From a checkpoint of a small transformer trained on Wikipedia.
Size: width 256, 4 heads of 64, MLP 2048 squared ReLU.
Architecture: LayerNorm before each block, rotary positions, biases, embeddings untied during training, local attention windows, gated attention, exclusive self-attention, value embeddings, hashed n-gram embeddings, a smear gate, an embedding shortcut, skips across layers, capped logits.
Training: a variant of Adam for these matrices, 349M tokens.
Each number is 500 + 40 x the weight over the matrix's rms, rounded and kept within 0 to 999. Layers, rows and columns count from 0. Numbers have three digits each.

# layer 6 attention key, 256x256, rms 0.0681, rows 225-255, columns 64-95
534532547433532545503566497497442519539480453518517529484501486486512554512548483539459459477496
460456547476488548463457578501442571508512503448523483539514493488455499530545488554499468484520
567504484560494452514534501448477476472517542428470478487516557444551414434481471490565520502445
446510528503516535553558486500496519532488490483520537487489470520504506470478496496477497536524
475506539373521514538504498509500549522483471465540536530541499490463485493540485505520465488477
491544487439514543519513506501554552498449536472522488510427543490543470493504470472437438548494
529517530481520454485509451490463491449576531447519535491530580426548490425463477590490483472460
477495515386544558511529487569569511539509460539538483457484446596471582556487571482458503553538
408500476591496422495456524577489466472503537516540496493487467532504497474404407459400523476457
474509473475489564472529495519503532529540483518542382477436421535553454505496584449437490485474
508511479524454489505539481480429524532490470498532560441520484470504535518460514501478527482378
433500497446569419516469498557500576495490404603571570477438476540464538479481586512494529472484
510541531385457495512480463512473536538465450579501508382516472452531425531496571471449516471547
493508512448472472560493495462523534519536538524484470516482550479501499490494502476519446531586
459455486451485460493511452512484482519439506532511527480529549474508455521454450427540550538511
474468531492488483456515486522465492499536458526535485516562431509485477553552512573477498476464
461528501522485433496486555435511541491523478478510562504551549444495489547575466514558462460488
506528539523531511500555493465471475489457503512511485512528518488549454520482371477489517451507
493538521465499510496512460538487512504494484573533505407502550430502463502542472518431436502534
469486567480510452494570410490528547545507488571480570447514446458532540474470553572472550540457
517524450520508503545483477485465514484448489532510449504477547505489525484500470479576492529555
508537488489458535493535444542468556485476466540537471464465500567426541535564492448557485529503
434557497483526588479543497552444535558508503483509451467502547549522454514464466510494460518478
544526432550507452489517415488501485455511494508517540564505487478534526517488527475552509529557
543519508509467532515469540589478480520498479551445454497561486541489537612545493564521484532539
526448570454481490485510553546487483493485499475492448492530439498460513462483462567520600425486
531501454502527525505494411482509498508486492578515494483456526550451552454542487471537440508556
481458447485520559519571459547556478584475452564501458491477448525553548470454491470422489557465
533476499506476539500511552533567537536441503555488458463501498548571514494464512464429505490484
422421472479525419476464549564507439439492458456599502465484460559443556469509518459490464548488
489519467499475496455446515493579536457510541442472493516463526446503486484510506431498464512480
# layer 6 attention query, 256x256, rms 0.068, rows 226-255, columns 64-95
564529518509471564441511454511593506478493520452539520519470493556544503518570474471479454594548
505551481501522479487523538568495437555521544488518472516505555524487498482471497537493444520477
507494512475496509544480550503425535468432407458529501577487561473485480500543455507479498465506
505582514412489507531476516511420555551465499448511545540460494487395503474478508557407500511488
520494476565470484478511513413587461475485526540497515508502516557503488539557506490523436551551
508461570514466401495464443477520530549517545549483517489505457494504524506418526524492512486576
422505488452574473461482498504465523469519442474512450484493537447491460523577518514412468544506
435434496483544515590420496473617496528500512503444509500557518547549523521549442547591576528473
484414478476512576488553430484547492475495553584541451532515549491512523512493560467497444547540
439514481526522466506449532482467545481551500565464523489519511519448483444579420532478515450490
547481541452515530463494475462531412490505546507487578459504527451469586497518444499455516496494
461535503468458440555502516460441559451502483558544546520482505448406487572466501516465461518562
549558526511481485474515543402484523398502486488523503565455460451485485561525468498469483477530
466559497531491382523470549509456550518543492478550538480500422490530539511491470478491439465478
473427495401500492508527429512522523562522501490459557482499474438510506503441531501423522524492
551596529471485489486483553471501502496533541443517522510496530547470465519507464503565476471449
467470537475469522489547531534481562487455458425521493462490478487536471488444487473433432508434
495553499534468425515523443480488470454497458480507515465527517458481495518442471510580497514573
523468571533477465491514499466500477496505488506490540515539461509511561551522494468510504490508
560544492540453549498456545512484543458582436451524475523498463441535436540524481521505539445508
509517474539525476461516508442557531466566461491449517513519420457537450489530520516512517468518
526531476523471497438563435494572457494524525479490448524441486534578479452536590509516427553523
508497470545523552570521565540467506499484457480504441510549511432548455536514440498543513441463
514530472517506492488506453516474525529553452440535454521467471468555421466452524447559563555516
492523550420483481465486478519454439512522547525502550412490464465468564446390455506457553521522
494500508547518509499516535497510477462485496466501487489458459485505499491529534480533508489524
446489440497506491505514494525480475568425476578440534504506537560478531473552584475552481587469
454478506466511544547471560453517516507512517540497529443491478542447515512565509505488539508456
467519464482571500570422503543489450540533527508485595536535558481527473496531519565508530479545
557583485515489473418479532428482502418510510507514516516507486496480561488517474554538516502507
# layer 6 attention value, 256x256, rms 0.0692, rows 192-202, columns 64-95
524500455515514550526506519527481489547500505542525466498552526428479525501508539479517518448501
485514465506504499556485582494420512483516504505533481549554484476427527534477533487545504494501
437527484462498413525495495487516490504446549504515522458496573539504544573526490504443503493513
436456443479507532504531463520532531448489501477432521461472470572468455545411579417559548543499
577593492437469525407492524450427508502550443462454523521498612599541500538542463577496478552434
531570546482484416498435547511519495540491518509486469502490520487530555484529453532470487480510
541498479476521523464490474477487515528471446500482491484486448580582559474544522503525527542500
467545514494456456441552512516548549544605552503454407436512487530461492563533481435491536497485
575453461487500555496527496439499526500530547442521521482443477491573502431597559459563520513505
504507512485479498524520482528466529547528573502467428485532498518585469506543537480496521487553
541446559493516511470558495442502534422494449471476444521463451530513468491428504479517482554514
# layer 6 attention output (transposed), 256x256, rms 0.0655, rows 192-202, columns 64-95
494431510497513581543554506524508486503513454515454460494462498465474419470549451536504460504499
444480547509535471531541526487527468413477507533504478503530461489542557541460510488505514485532
503459497504536458507542482502467529494479474552521455456470504455534523512519503498491467520512
459513540482507446530497476563517514503515547454481503534522494424559493427520508486485484537459
515546463556508462503506472501461469539512525449530525532531461485492438550485511516493502475563
551487471502509491479544495486470524533520549538501516439520453519498535514462485546475520427518
562528523416516517409515500555545384575481529513558548565500480568499580538527458588454454494480
513521536549494545434472522502457455504498476493446367510528473565490497483487482479610403579423
489559503449426508477577571474510428515502566541499480516505485536442531439447419516549510538504
533477576482459559508545480472461498473544459543496437475529466460493496427564486416541488522476
498471497529486489533429475403602543500526471486614513545458491545532445489507529459545532508513